Each number is 50 + 15 x the weight over its row's rms, rounded and kept within 0 to 99. Layers, rows and columns count from 0. The size before them is the row's rms in percent of the matrix's.

# layer 3 MLP down (transposed), 3072x768, rms 0.0096, rows 1179-1192, columns 256-511
098:22 36 82 57 35 40 29 10 40 55 63 77 46 44 47 16 56 44 53 48 42 45 49 60 66 61 49 57 53 44 72 34 49 68 60 29 42 52 61 26 31 49 42 88 48 38 40 48 53 38 69 74 42 45 21 75 62 57 76 70 50 37 36 28 26 64 53 34 45 48 47 55 61 47 30 27 47 45 70 36 46 51 43 48 59 57 73 39 52 52 58 47 67 27 44 74 70 48 52 45 43 40 53 60 60 85 52 40 58 35 52 36 49 51 67 39 58 38 79 63 42 56 52 30 37 41 35 61 45 59 56 72 55 60 57 57 11 67 64 40 41 70 56 80 47 51 24 55 42 38 80 57 59 54 85 56 30 77 40 45 38 54 41 48 70 39 51 44 49 72 51 47 45 36 45 53 38 79 46 52 61 34 47 64 49 41 39 00 80 55 29 49 57 48 26 60 46 51 45 29 24 54 64 52 38 40 44 50 65 44 60 44 57 76 40 45 14 56 37 49 46 49 43 37 55 23 78 62 44 63 26 42 63 62 59 63 89 29 49 67 31 40 40 77 54 46 65 30 56 80 54 51 46 29 57 60
090:40 51 32 45 53 54 45 62 31 62 45 59 72 51 62 30 49 51 56 68 28 53 31 33 35 26 45 66 39 62 63 68 42 52 58 48 44 56 57 75 32 36 54 64 51 55 53 37 65 29 40 64 56 10 70 59 55 42 42 54 50 26 54 38 39 63 44 58 53 28 57 73 66 63 33 54 83 71 28 57 49 52 66 44 61 77 37 41 21 40 63 68 43 49 77 76 41 46 40 39 49 65 33 40 55 49 57 48 40 70 58 46 82 43 14 45 56 24 53 52 58 44 35 36 60 39 90 62 55 50 48 60 53 23 09 53 47 55 30 48 74 58 39 12 54 38 69 61 68 34 78 70 57 43 61 42 48 56 07 37 66 50 51 39 50 65 47 74 56 53 45 41 57 43 69 61 41 58 65 36 58 33 62 44 28 49 59 47 46 18 35 67 60 43 35 72 63 62 23 44 68 49 66 59 54 88 47 69 39 38 52 85 40 64 42 43 64 63 29 62 48 52 59 60 37 57 54 53 38 16 66 52 39 28 72 59 28 64 68 48 37 38 32 63 52 50 39 20 66 48 46 21 45 66 47 54
108:61 35 40 25 43 57 36 67 67 57 42 47 73 46 36 64 27 56 73 52 37 63 47 63 40 56 49 69 43 70 62 55 56 43 48 57 45 62 31 27 43 32 58 43 52 30 43 55 48 40 72 36 56 78 42 33 39 40 91 78 51 49 58 57 58 61 56 57 67 35 49 94 58 55 61 59 54 51 61 38 69 41 39 36 41 33 69 41 60 55 60 62 39 39 69 65 14 51 75 33 31 49 76 43 28 48 57 56 40 98 29 75 59 44 71 35 62 16 50 51 81 58 47 44 42 54 50 62 83 70 52 26 71 60 43 59 61 49 30 46 26 47 48 53 57 48 68 19 26 53 29 35 53 49 79 62 36 71 42 51 29 60 60 24 53 45 22 50 59 62 75 25 32 48 57 60 54 53 29 52 60 43 57 47 42 58 44 39 36 61 88 42 59 51 21 91 40 35 40 53 36 65 59 51 60 37 50 69 60 34 51 50 46 50 69 32 57 45 65 59 21 62 37 54 50 47 46 55 48 60 42 55 50 52 69 69 52 76 71 39 50 50 63 84 57 50 40 41 30 46 22 64 46 29 62 52
076:36 40 54 51 41 60 26 34 62 48 39 33 55 68 37 47 81 38 57 59 55 54 71 43 69 27 46 36 33 75 43 59 51 59 36 29 26 68 55 36 45 70 65 30 31 51 65 54 75 73 39 53 39 40 34 43 66 57 70 31 37 49 50 63 46 60 46 58 38 33 56 48 62 44 55 58 52 40 64 58 34 69 28 62 66 40 47 77 16 21 45 63 61 58 38 69 55 28 43 24 20 63 76 50 53 36 65 46 74 36 37 30 38 34 71 38 37 96 76 79 56 60 48 38 84 48 59 42 60 45 52 29 31 61 64 45 55 07 44 60 29 28 14 53 41 50 38 58 48 41 38 55 46 61 47 47 39 34 30 52 39 48 64 62 54 52 22 76 40 54 32 51 45 59 64 22 46 24 58 53 41 27 44 35 61 24 58 58 57 57 37 65 18 64 57 67 66 36 52 56 49 34 61 33 60 24 76 81 49 70 17 54 53 51 42 50 71 20 20 57 60 58 88 33 31 73 57 74 55 60 54 39 48 59 52 25 44 58 42 75 76 51 57 65 47 60 27 68 64 61 44 56 39 68 35 74
079:76 75 35 37 54 30 57 39 22 65 39 68 45 69 48 58 62 43 32 47 89 44 30 50 56 52 45 55 44 55 68 45 21 48 58 50 51 18 66 56 57 31 59 39 29 32 65 53 55 48 59 50 41 37 38 47 48 59 38 56 41 36 69 40 49 46 52 49 43 61 47 40 60 64 59 60 61 60 52 63 33 69 42 55 50 64 62 29 58 36 28 42 28 38 61 23 77 59 44 61 34 45 27 63 78 59 55 64 57 12 46 43 30 66 56 64 47 60 67 57 59 19 52 58 36 55 77 57 36 68 34 50 41 40 66 74 51 57 44 70 50 30 66 25 52 56 59 48 73 36 38 66 65 66 32 42 68 49 53 79 39 40 41 31 42 47 27 47 44 58 73 42 41 56 54 63 39 54 33 48 48 45 63 54 66 22 41 29 51 61 43 84 70 34 36 49 62 48 64 32 68 37 72 60 57 42 36 48 48 90 46 53 73 33 28 65 31 57 40 77 44 48 41 58 61 63 55 72 14 54 65 85 77 39 66 58 48 30 30 63 38 21 55 74 44 38 12 32 14 29 37 35 67 47 58 74
118:60 63 65 17 64 37 54 48 46 52 52 49 45 67 58 64 51 31 41 42 48 46 32 61 40 67 67 42 15 62 44 32 36 50 49 20 50 49 56 67 66 49 26 62 61 54 56 59 50 34 38 48 63 64 36 50 51 59 43 59 53 38 78 44 43 57 42 32 61 68 72 46 72 46 77 39 60 40 49 38 34 58 45 33 44 52 73 55 56 41 63 66 59 55 60 39 26 51 48 45 39 64 34 43 66 25 67 38 86 61 80 58 40 65 41 44 39 38 99 48 33 32 74 33 56 74 39 72 58 54 64 73 61 43 49 62 39 65 58 31 45 42 54 47 42 62 52 64 47 37 38 62 58 48 38 51 33 73 37 39 57 61 73 43 57 24 45 66 46 47 64 45 47 21 58 72 46 62 64 28 81 56 53 64 57 38 37 67 38 73 45 51 38 70 59 36 38 53 00 42 54 40 45 37 61 55 74 36 23 64 57 32 47 66 62 38 18 35 64 55 22 26 75 39 19 40 47 48 39 80 54 55 33 74 44 51 45 19 25 14 51 52 53 67 38 43 74 40 39 37 49 65 55 43 48 36
080:68 64 62 30 70 42 32 32 53 39 42 44 59 34 57 37 55 54 38 63 62 33 34 73 39 43 47 41 44 56 63 46 59 52 41 57 60 70 63 34 72 56 32 29 45 33 60 62 83 65 37 43 43 27 53 71 27 42 57 40 48 55 18 43 72 43 38 65 41 39 39 35 29 65 39 46 80 09 51 66 65 55 41 77 63 68 37 51 53 55 37 26 33 49 37 56 65 54 68 42 27 56 38 37 58 50 64 37 63 77 37 43 34 47 61 55 73 67 37 75 49 60 62 23 59 73 10 50 58 57 54 47 55 60 39 62 56 41 30 32 66 34 40 74 57 47 65 61 44 71 62 62 20 37 56 45 16 45 32 33 55 63 47 50 58 36 67 37 28 57 42 72 53 59 60 43 47 56 45 26 86 51 49 47 21 52 39 29 49 83 37 27 54 32 23 68 42 52 69 87 26 83 52 62 62 66 40 37 71 43 75 49 65 45 38 45 68 29 39 56 69 35 38 38 49 53 57 57 66 30 55 51 37 48 47 57 61 34 44 70 75 39 59 23 41 64 56 22 46 47 54 54 55 58 42 85
090:48 20 56 50 62 80 30 50 78 42 70 31 37 57 43 21 40 34 51 56 27 45 61 44 76 48 42 60 60 41 47 41 47 17 46 26 50 56 34 54 56 40 43 54 34 38 57 48 40 56 53 57 57 57 42 34 68 65 51 60 54 34 75 67 28 45 45 92 47 65 54 31 30 84 49 61 28 80 71 44 56 43 38 21 49 33 66 58 58 87 44 26 55 48 67 48 36 52 54 51 22 58 39 53 43 67 41 53 45 36 35 56 48 57 39 52 84 28 51 48 37 63 30 77 46 46 66 52 81 52 43 39 49 38 68 61 46 74 39 59 55 50 47 62 68 40 57 38 39 32 40 47 70 45 57 52 40 51 78 37 30 67 85 55 42 34 58 57 45 29 72 52 65 44 48 78 70 41 53 64 67 30 51 41 58 60 51 34 76 22 52 47 63 63 36 50 46 48 69 71 74 42 34 37 54 42 62 54 15 37 02 65 54 69 58 78 50 55 07 52 69 69 39 44 67 41 70 77 37 54 28 46 34 64 30 54 43 56 44 59 60 50 31 55 49 69 10 74 58 67 42 52 45 51 62 32
097:69 59 66 45 69 50 64 38 73 62 61 52 50 20 42 37 59 56 57 41 26 39 25 62 45 51 58 54 52 54 87 61 52 43 45 61 63 89 41 54 75 28 44 24 46 32 29 50 42 38 62 81 72 46 36 58 59 40 71 41 42 52 95 81 54 38 31 54 82 55 36 33 33 63 65 59 50 42 57 53 50 61 65 48 53 56 36 15 16 54 49 60 64 59 62 44 62 49 67 49 36 33 41 31 57 52 44 21 47 42 63 20 42 27 44 51 42 49 43 71 23 42 37 69 46 55 59 37 40 44 45 68 55 21 23 69 64 47 33 61 34 35 30 50 51 36 43 60 65 76 33 31 67 47 58 35 42 53 70 51 35 52 34 79 41 61 44 45 40 60 62 52 66 64 48 47 53 54 33 80 54 57 37 54 57 83 68 42 64 46 28 55 39 52 45 31 54 47 68 52 40 63 53 33 58 90 16 50 75 50 56 46 46 36 52 33 44 52 50 37 41 11 43 74 64 56 31 57 70 39 58 44 54 62 24 44 58 26 57 66 41 42 53 60 47 45 62 65 54 60 54 39 58 52 39 66
071:82 34 61 63 52 47 39 59 65 60 48 46 44 57 40 63 77 56 42 45 53 61 48 58 39 42 57 53 34 65 26 36 59 59 40 78 23 76 43 63 63 46 68 66 53 72 38 53 56 57 26 63 64 49 63 34 52 32 69 73 64 46 48 82 86 37 60 53 40 37 33 66 61 38 37 60 00 30 51 30 41 33 54 39 45 66 59 44 44 49 60 54 57 48 48 37 37 53 64 41 37 43 70 39 52 51 53 39 53 52 46 63 62 70 39 55 55 35 42 43 38 59 41 48 42 65 33 44 64 42 59 84 67 49 77 56 62 40 49 62 67 53 44 34 35 83 53 56 62 69 40 40 67 73 56 50 62 42 45 38 87 50 58 28 72 53 63 35 45 43 37 37 32 65 37 58 49 59 72 44 70 44 47 18 54 49 45 63 35 48 39 34 49 35 76 15 52 38 45 52 44 50 58 57 51 52 40 59 78 81 76 33 37 62 58 39 54 61 71 22 30 34 51 60 37 56 80 55 43 56 63 64 23 52 53 69 45 17 23 70 33 61 53 53 69 54 39 35 44 41 67 45 46 37 56 27
085:99 48 70 22 33 47 75 39 75 28 49 51 66 52 54 22 43 46 41 28 48 77 54 52 49 36 52 54 55 36 16 62 66 51 19 61 50 48 56 37 47 86 68 27 36 54 55 45 43 44 57 34 37 65 40 53 73 72 43 58 47 22 19 62 47 42 44 60 46 35 59 61 49 57 24 19 66 34 55 65 38 46 47 23 44 51 62 69 67 46 70 19 30 48 39 30 53 44 73 65 67 61 49 73 49 57 57 49 60 43 60 41 52 31 64 41 44 67 77 80 45 61 40 34 68 44 67 43 41 43 43 56 49 51 47 53 39 46 53 59 70 43 56 16 70 50 39 31 04 46 36 49 44 73 36 39 59 52 45 59 46 40 33 36 50 67 58 69 42 27 60 35 58 53 41 71 51 71 74 72 62 31 47 43 43 31 41 62 47 60 57 59 54 47 29 41 41 70 75 30 58 44 43 40 41 52 40 48 53 37 69 44 57 58 40 23 65 46 31 88 54 36 54 30 57 54 43 69 47 05 49 44 79 24 67 27 59 59 34 83 37 34 79 57 70 47 44 64 52 44 66 38 28 50 60 43
088:55 42 77 65 53 30 42 22 70 71 24 68 54 44 27 51 60 64 35 70 53 07 48 42 55 52 46 83 44 76 69 42 44 32 83 41 41 70 86 71 55 40 39 47 55 42 74 58 41 63 50 58 46 79 58 37 61 29 38 35 41 67 76 53 23 68 51 44 12 57 40 34 37 73 48 44 34 32 26 84 42 46 56 67 33 49 48 46 33 72 58 65 42 53 33 52 53 48 58 65 62 71 25 56 74 67 41 61 38 57 61 39 55 69 76 53 42 39 52 41 35 44 56 53 22 53 30 54 42 38 51 55 20 39 31 74 60 45 43 58 38 27 33 59 43 64 66 59 45 30 28 69 49 59 21 35 57 65 65 59 36 43 48 48 79 56 64 38 48 69 61 59 34 53 38 52 60 50 68 79 72 61 63 42 47 56 37 61 71 65 52 45 67 61 63 17 53 70 73 41 33 46 69 55 56 21 81 43 39 75 51 42 75 47 48 68 63 69 49 58 38 56 43 25 50 60 47 35 78 47 29 45 69 60 10 40 44 78 35 32 37 54 64 51 51 62 45 34 61 68 21 42 35 52 60 34
081:86 47 40 59 54 46 24 39 78 38 26 19 54 83 47 47 65 30 55 61 43 51 40 83 48 41 68 61 53 36 43 36 55 63 30 58 61 70 77 60 56 43 44 56 48 39 56 29 53 43 35 77 30 50 56 51 68 51 73 35 34 28 44 57 47 39 62 67 48 14 46 40 47 54 54 56 51 41 48 70 29 37 38 76 56 52 16 58 20 46 50 36 73 33 57 29 59 55 54 75 37 57 51 84 53 39 44 41 29 57 68 50 50 58 72 51 67 44 49 56 69 64 45 54 57 48 40 57 74 53 41 32 63 72 39 41 58 60 56 45 60 42 38 51 47 66 66 69 71 55 54 27 63 87 17 87 47 59 32 58 19 21 45 42 57 62 22 46 50 74 56 46 44 66 66 38 52 55 46 26 22 31 71 68 62 21 53 39 69 60 58 56 53 62 67 74 64 56 37 78 38 69 37 47 19 64 40 46 66 38 44 49 82 49 42 30 32 55 58 59 70 57 51 33 40 59 69 40 66 69 44 36 35 63 41 42 43 53 54 60 63 53 65 56 43 49 43 60 29 58 55 39 68 41 57 66
106:37 36 09 66 57 50 43 44 34 55 56 47 53 46 40 90 60 66 39 41 54 50 56 55 71 48 62 72 44 32 57 53 42 66 47 66 39 27 42 84 65 45 47 25 31 55 60 54 77 62 22 48 52 64 30 32 37 52 32 38 67 23 58 61 61 54 50 36 33 38 60 36 64 65 74 80 24 56 72 55 43 82 30 84 58 67 61 40 64 66 56 58 49 42 38 55 39 38 67 40 82 76 36 22 62 45 68 57 60 56 42 39 39 62 64 43 70 58 44 59 67 48 54 66 24 45 22 41 50 54 49 88 25 56 65 53 91 50 45 75 53 36 58 70 41 50 38 60 68 59 62 50 34 55 37 48 59 37 45 35 64 27 47 63 56 44 72 44 76 33 29 48 26 28 42 87 51 74 47 64 54 53 42 41 66 72 46 38 28 56 45 69 46 50 61 50 34 37 54 55 42 61 54 58 51 65 33 64 63 25 53 62 67 20 53 53 38 56 59 64 53 66 64 45 48 50 46 32 39 68 40 40 35 59 59 69 62 36 42 63 81 43 47 15 51 45 62 30 43 35 44 73 34 29 53 58
# layer 3 MLP up, 3072x768, rms 0.0168, rows 1180-1192, columns 256-511
097:48 26 67 60 42 59 53 42 42 52 67 54 28 63 59 72 33 61 34 67 64 30 55 51 20 50 34 44 49 43 39 49 64 46 36 42 61 39 63 74 54 20 46 40 30 69 63 32 53 56 39 67 50 61 54 73 34 41 51 34 26 61 84 37 36 78 47 27 57 27 50 32 39 62 28 61 35 54 72 61 47 66 31 36 35 30 28 41 40 54 39 44 20 37 34 74 53 73 39 51 67 36 58 58 70 61 30 61 75 35 52 26 49 48 46 83 63 58 51 53 70 50 63 44 62 54 48 39 52 39 63 57 45 38 50 73 36 54 54 60 45 56 49 16 54 30 56 43 57 62 58 56 46 41 37 43 64 49 24 53 38 25 39 50 82 57 20 41 57 20 39 66 67 28 46 78 44 66 72 46 62 41 46 42 94 55 60 47 56 57 66 59 68 65 54 28 37 43 60 35 47 57 16 53 35 41 63 31 48 71 56 63 23 38 53 43 56 45 66 33 28 41 56 43 33 36 30 61 35 17 04 69 53 36 66 66 43 53 21 69 36 71 39 38 72 51 48 35 65 46 72 46 43 73 68 39
103:32 34 76 36 47 46 64 73 57 43 51 33 72 51 31 47 80 34 61 49 80 56 57 54 48 37 75 45 77 41 54 54 13 37 35 15 40 40 46 28 70 55 65 44 65 22 37 50 40 34 28 60 76 31 64 32 52 37 63 37 58 43 60 73 41 43 53 55 31 46 48 49 65 48 70 63 50 32 58 49 29 54 65 63 41 29 64 43 49 50 77 71 45 54 37 88 47 63 49 64 49 57 48 56 61 49 59 41 55 50 57 59 44 56 52 40 35 61 47 15 67 26 31 55 50 54 43 53 81 66 45 47 59 69 43 37 38 56 52 47 53 48 59 39 75 46 59 35 63 58 73 72 54 62 45 73 52 58 31 44 32 46 36 36 36 71 61 44 63 55 46 62 39 46 49 66 62 82 54 27 51 35 38 58 56 39 57 63 45 38 43 46 37 58 33 57 51 45 72 41 61 55 52 42 53 45 70 46 55 23 56 49 60 28 71 64 58 59 74 40 67 52 58 35 57 69 30 42 20 37 68 28 39 81 36 50 40 37 31 39 45 27 62 30 32 74 70 64 74 68 60 48 65 37 75 48
092:44 33 42 42 55 63 62 72 97 49 58 57 47 58 34 33 38 63 52 45 63 33 53 56 36 64 42 44 53 61 44 63 43 62 72 63 48 53 42 46 41 24 73 35 58 56 29 66 28 56 60 28 51 29 49 33 62 55 26 62 46 18 60 53 50 53 29 55 71 52 52 68 28 63 13 47 60 48 56 31 46 33 47 21 53 56 52 32 41 80 63 65 62 34 79 41 53 73 45 32 48 36 66 54 36 37 38 47 54 51 56 17 67 44 15 34 74 33 41 67 57 40 60 34 30 55 28 51 29 45 54 43 36 51 74 80 58 65 60 42 08 53 38 48 65 78 67 59 55 59 40 75 54 38 37 52 47 69 38 48 55 48 39 65 43 40 62 48 54 56 40 45 41 35 33 53 57 43 39 64 34 32 50 24 50 51 25 51 27 42 49 41 48 46 42 27 38 50 49 56 64 79 30 60 74 66 35 20 30 58 41 48 17 46 36 43 49 31 48 55 57 55 40 33 47 72 67 66 37 57 68 80 68 65 32 50 61 48 34 52 63 47 31 49 48 55 54 36 63 52 36 52 46 53 48 43
092:32 19 73 57 37 51 44 72 73 51 30 53 31 69 56 47 45 66 59 44 60 79 42 48 14 37 58 62 59 37 54 18 41 38 48 60 40 60 43 42 36 76 54 68 73 48 31 44 31 38 52 62 75 46 77 45 44 27 42 47 66 49 41 40 55 60 73 52 68 53 42 55 79 57 51 36 54 37 41 18 35 70 82 42 52 41 57 68 52 47 54 36 59 63 30 76 21 89 54 51 46 36 58 47 27 56 70 57 46 53 76 56 56 45 63 24 43 42 50 42 58 49 41 47 32 48 41 19 60 36 51 63 52 42 46 32 64 60 72 57 53 48 71 58 58 54 67 75 44 33 44 29 31 34 52 45 20 50 69 59 59 47 66 36 60 63 25 45 46 52 47 26 48 62 67 27 32 66 44 39 38 74 37 51 54 32 36 38 41 59 60 43 46 48 48 67 55 55 51 42 76 46 49 46 49 16 45 57 28 62 57 54 44 58 53 40 53 65 65 67 35 26 47 70 62 84 55 33 57 51 49 37 14 67 43 16 43 72 45 25 51 54 64 35 66 61 39 49 64 66 78 64 52 68 32 53
096:33 29 53 43 60 59 77 48 82 82 38 43 58 47 37 63 43 44 30 61 50 60 57 39 67 35 33 48 50 40 40 53 56 49 26 49 30 62 67 64 56 49 38 66 35 64 47 68 49 46 51 30 55 63 42 49 66 66 54 43 49 73 72 64 67 50 51 49 68 30 38 41 38 39 42 35 62 57 40 85 42 44 31 43 67 49 31 62 31 31 70 74 47 40 47 58 41 38 51 70 37 18 74 43 43 36 45 39 77 72 46 45 60 60 40 44 53 62 46 45 40 27 37 48 51 61 46 37 76 59 49 56 21 34 38 69 51 46 55 56 70 54 22 53 59 59 71 43 68 32 60 34 73 62 65 32 36 44 22 56 48 36 41 56 39 48 73 43 37 44 61 51 40 77 51 58 47 47 41 55 32 52 43 33 45 51 62 41 74 42 86 26 74 63 70 46 32 27 61 25 39 43 76 65 56 68 52 67 62 37 54 23 24 49 17 44 59 60 50 21 50 60 43 30 10 48 39 42 21 64 31 78 32 32 42 50 85 52 66 36 53 49 99 47 62 41 52 45 68 38 42 47 50 58 57 44
098:42 43 43 48 68 54 36 40 83 45 46 42 66 82 79 69 34 52 41 66 44 42 66 28 55 44 49 64 61 42 54 46 45 46 38 40 62 59 17 29 52 53 73 39 47 41 27 61 58 61 37 42 42 46 37 35 52 44 53 52 57 38 63 39 58 56 57 30 64 23 53 58 31 55 70 57 56 52 64 44 27 45 19 42 35 53 31 28 66 45 65 52 53 49 79 43 46 53 32 67 41 45 58 92 41 33 56 59 56 49 67 73 60 35 31 50 51 34 58 47 55 48 40 46 36 51 41 52 41 43 46 60 61 59 45 49 61 59 43 67 54 69 72 15 55 30 78 52 75 57 55 37 47 32 25 60 77 55 70 61 42 59 30 64 50 42 43 57 46 37 65 58 43 29 66 39 56 87 55 61 42 42 71 33 38 25 69 36 67 55 32 60 43 43 48 57 16 67 35 60 56 54 55 52 46 76 61 37 53 59 50 33 37 61 26 73 57 54 56 43 31 44 48 59 47 59 60 51 40 66 47 40 53 65 82 24 75 40 40 35 32 49 38 68 27 54 42 47 33 66 47 60 34 70 36 52
100:52 59 43 66 42 72 73 47 40 55 45 62 44 34 90 59 80 46 59 32 49 44 56 65 81 60 51 55 68 44 50 63 26 66 43 43 51 50 20 58 60 46 53 72 48 35 61 34 42 61 42 54 46 39 57 38 64 52 44 34 69 52 83 25 37 47 44 61 56 58 35 48 77 62 58 38 43 51 65 31 60 45 85 67 74 38 75 43 64 72 51 46 59 54 50 69 68 50 54 68 56 41 52 39 28 33 36 61 79 37 42 59 38 47 42 26 18 36 37 56 32 51 53 58 49 44 57 47 44 62 40 31 49 74 57 63 39 45 50 76 50 51 57 59 53 62 51 17 57 54 34 62 58 62 34 43 74 62 65 31 74 29 70 59 57 56 45 65 25 39 45 43 35 20 35 51 59 57 33 52 46 44 33 67 19 79 26 32 96 50 53 26 41 49 53 31 53 27 49 39 39 78 52 33 48 66 69 39 62 51 80 59 46 33 72 40 68 59 47 40 41 35 59 63 43 50 33 53 31 85 56 66 54 57 37 71 33 37 34 63 43 42 59 54 56 41 62 53 73 33 74 61 28 57 45 72
099:58 57 54 22 55 41 58 51 20 57 77 66 36 29 45 46 36 65 44 35 38 50 66 31 48 40 61 36 59 35 51 57 56 68 22 68 54 22 51 58 61 65 68 41 44 45 62 25 52 62 60 68 63 46 39 35 63 28 57 53 46 37 42 32 70 49 38 45 59 53 49 54 56 53 44 60 43 51 44 61 41 53 45 76 34 56 43 60 50 49 39 61 55 58 47 45 76 61 36 74 52 45 58 65 57 47 45 37 25 48 59 60 67 40 40 71 63 64 41 19 49 30 65 55 72 42 44 18 51 40 55 43 65 80 43 40 63 79 42 44 58 47 76 13 55 71 63 41 59 27 78 32 61 59 36 68 75 56 60 68 64 40 51 52 43 42 75 44 48 62 41 56 57 55 71 78 74 61 54 77 29 63 48 52 26 54 52 44 20 49 70 60 57 39 41 87 39 61 73 64 81 63 48 56 74 48 50 47 54 43 47 71 72 63 46 64 67 39 38 66 80 50 32 35 47 63 42 50 35 31 44 38 44 73 55 67 48 47 84 43 64 66 35 33 32 71 50 57 78 77 48 63 65 36 43 54
089:31 37 55 45 44 31 47 62 52 34 46 25 67 67 65 51 41 52 46 48 79 63 36 75 51 43 56 66 69 47 52 61 30 61 62 72 59 38 17 32 60 51 67 65 55 71 74 44 57 33 49 59 50 59 28 72 59 58 54 38 27 53 68 43 54 80 69 43 47 40 53 55 46 44 68 46 59 49 71 36 52 42 67 45 49 40 36 89 41 65 40 51 65 32 59 82 68 61 57 45 70 52 47 74 19 15 51 40 63 55 53 78 28 27 48 34 29 61 30 72 77 54 70 56 34 61 68 71 67 38 37 50 39 73 36 44 76 65 82 42 52 24 27 67 59 55 56 59 62 38 41 60 57 38 66 45 66 44 48 42 67 64 52 55 44 15 48 51 39 55 61 59 53 73 73 51 26 35 54 39 63 59 59 62 52 61 35 37 47 70 44 59 40 49 75 54 52 70 49 61 59 36 49 55 58 46 41 37 61 53 31 66 71 54 56 73 58 30 41 50 44 51 50 39 43 36 46 51 33 64 40 63 50 20 60 65 69 45 66 31 69 63 57 40 88 57 71 60 51 24 40 70 60 73 51 63
095:35 53 44 37 74 61 49 55 70 72 59 44 46 21 40 70 52 70 61 41 55 64 59 57 55 42 62 71 71 62 30 50 54 37 15 65 34 51 31 41 40 30 59 29 32 70 43 50 35 32 57 38 24 44 53 47 52 47 52 68 61 46 63 51 61 45 71 53 34 42 51 20 67 54 15 59 89 50 36 34 46 28 39 65 44 72 41 37 69 68 53 44 66 53 42 38 54 51 19 44 53 62 57 75 68 55 39 21 55 74 21 60 49 64 40 42 54 65 82 61 51 54 40 52 65 37 45 44 53 45 35 56 32 48 51 33 53 67 39 76 25 62 47 48 39 41 48 35 49 46 22 62 31 60 77 55 36 42 37 27 61 58 79 52 46 58 51 57 38 64 63 45 72 60 60 58 40 50 48 43 61 49 27 34 70 71 52 29 65 56 75 35 63 66 51 51 34 32 35 29 25 59 50 36 70 51 50 36 57 44 68 42 35 42 73 34 70 81 45 49 74 34 57 32 48 60 61 71 41 75 24 35 59 64 45 41 85 49 27 11 67 24 57 44 58 48 63 51 49 54 42 56 55 34 64 66
100:17 48 41 51 60 68 67 41 84 59 74 53 40 60 80 57 66 80 33 61 30 59 46 54 54 32 31 53 52 85 40 63 35 41 29 61 58 42 64 47 37 56 57 64 47 35 28 44 61 46 54 36 53 55 44 25 68 43 46 26 50 58 73 64 45 50 54 57 46 41 62 56 52 70 52 52 59 37 59 46 58 64 49 57 33 81 40 78 44 24 30 75 29 24 37 73 66 35 33 61 66 44 48 45 66 67 63 35 61 52 33 27 45 27 62 43 45 43 39 40 58 21 55 29 42 40 58 56 36 43 40 39 63 57 47 80 35 26 53 48 37 71 16 42 55 43 60 73 53 57 38 40 66 41 25 62 42 45 51 21 35 74 44 58 72 58 58 51 65 33 65 32 54 34 50 52 44 47 31 64 32 69 34 78 55 58 54 47 59 65 42 52 47 33 32 49 43 28 64 39 35 77 59 37 57 46 58 62 48 55 49 71 49 39 78 62 50 56 48 63 52 64 27 43 43 62 48 57 53 73 15 51 24 50 79 64 54 61 43 55 41 45 21 27 60 24 68 53 48 24 35 69 56 60 38 51
095:35 50 65 58 63 59 70 60 31 48 85 55 76 41 55 80 29 71 38 66 20 34 50 51 63 60 23 68 40 48 57 40 51 36 29 62 28 28 74 45 48 47 61 35 64 51 36 34 37 48 19 45 69 37 47 02 74 46 77 39 51 48 49 59 33 54 49 59 77 45 48 71 55 32 35 48 37 43 54 46 50 47 42 55 38 66 69 54 44 39 52 74 12 57 71 63 26 52 68 48 58 57 49 30 47 20 41 47 43 52 35 60 71 52 34 26 82 71 28 36 53 18 68 27 64 39 55 35 45 47 61 33 20 58 54 36 48 56 49 69 51 37 44 39 75 46 55 62 61 52 51 44 35 48 39 77 79 53 72 20 58 14 58 57 76 40 53 59 48 38 56 44 46 80 60 64 63 81 50 81 33 60 78 64 56 51 28 54 34 24 26 73 64 53 32 43 53 64 60 40 42 50 43 57 66 61 42 54 54 38 61 34 71 44 44 58 37 31 58 87 52 51 47 26 49 71 46 27 36 80 54 48 57 64 48 67 28 51 52 43 63 49 46 53 31 56 65 45 56 73 60 69 50 61 61 56
114:41 47 25 44 25 59 42 91 16 61 74 58 46 17 53 67 11 41 59 45 34 49 82 58 33 57 42 49 56 55 58 55 70 52 59 49 54 51 46 37 46 61 42 51 71 53 40 23 33 62 39 53 32 26 75 44 55 45 41 29 60 50 64 59 44 42 70 47 30 39 34 39 72 36 75 35 19 52 62 36 59 47 41 64 69 66 54 63 36 50 63 36 39 86 54 89 34 34 55 59 79 37 50 41 57 27 39 27 69 57 58 65 86 62 32 41 59 48 49 33 72 56 51 59 46 44 68 47 56 21 44 58 61 58 66 71 49 52 75 45 45 28 46 47 45 54 26 65 74 28 57 65 58 46 68 49 31 57 57 61 52 27 52 42 49 67 55 13 64 28 76 62 47 40 48 56 56 41 64 63 23 63 34 45 49 63 31 47 46 67 40 38 45 62 59 71 41 46 70 62 41 43 46 50 64 35 51 73 44 53 26 42 41 29 54 66 55 57 24 42 27 37 56 53 36 43 16 52 50 60 23 54 29 55 34 57 62 54 71 45 60 74 56 36 39 57 31 24 87 54 39 79 19 45 68 77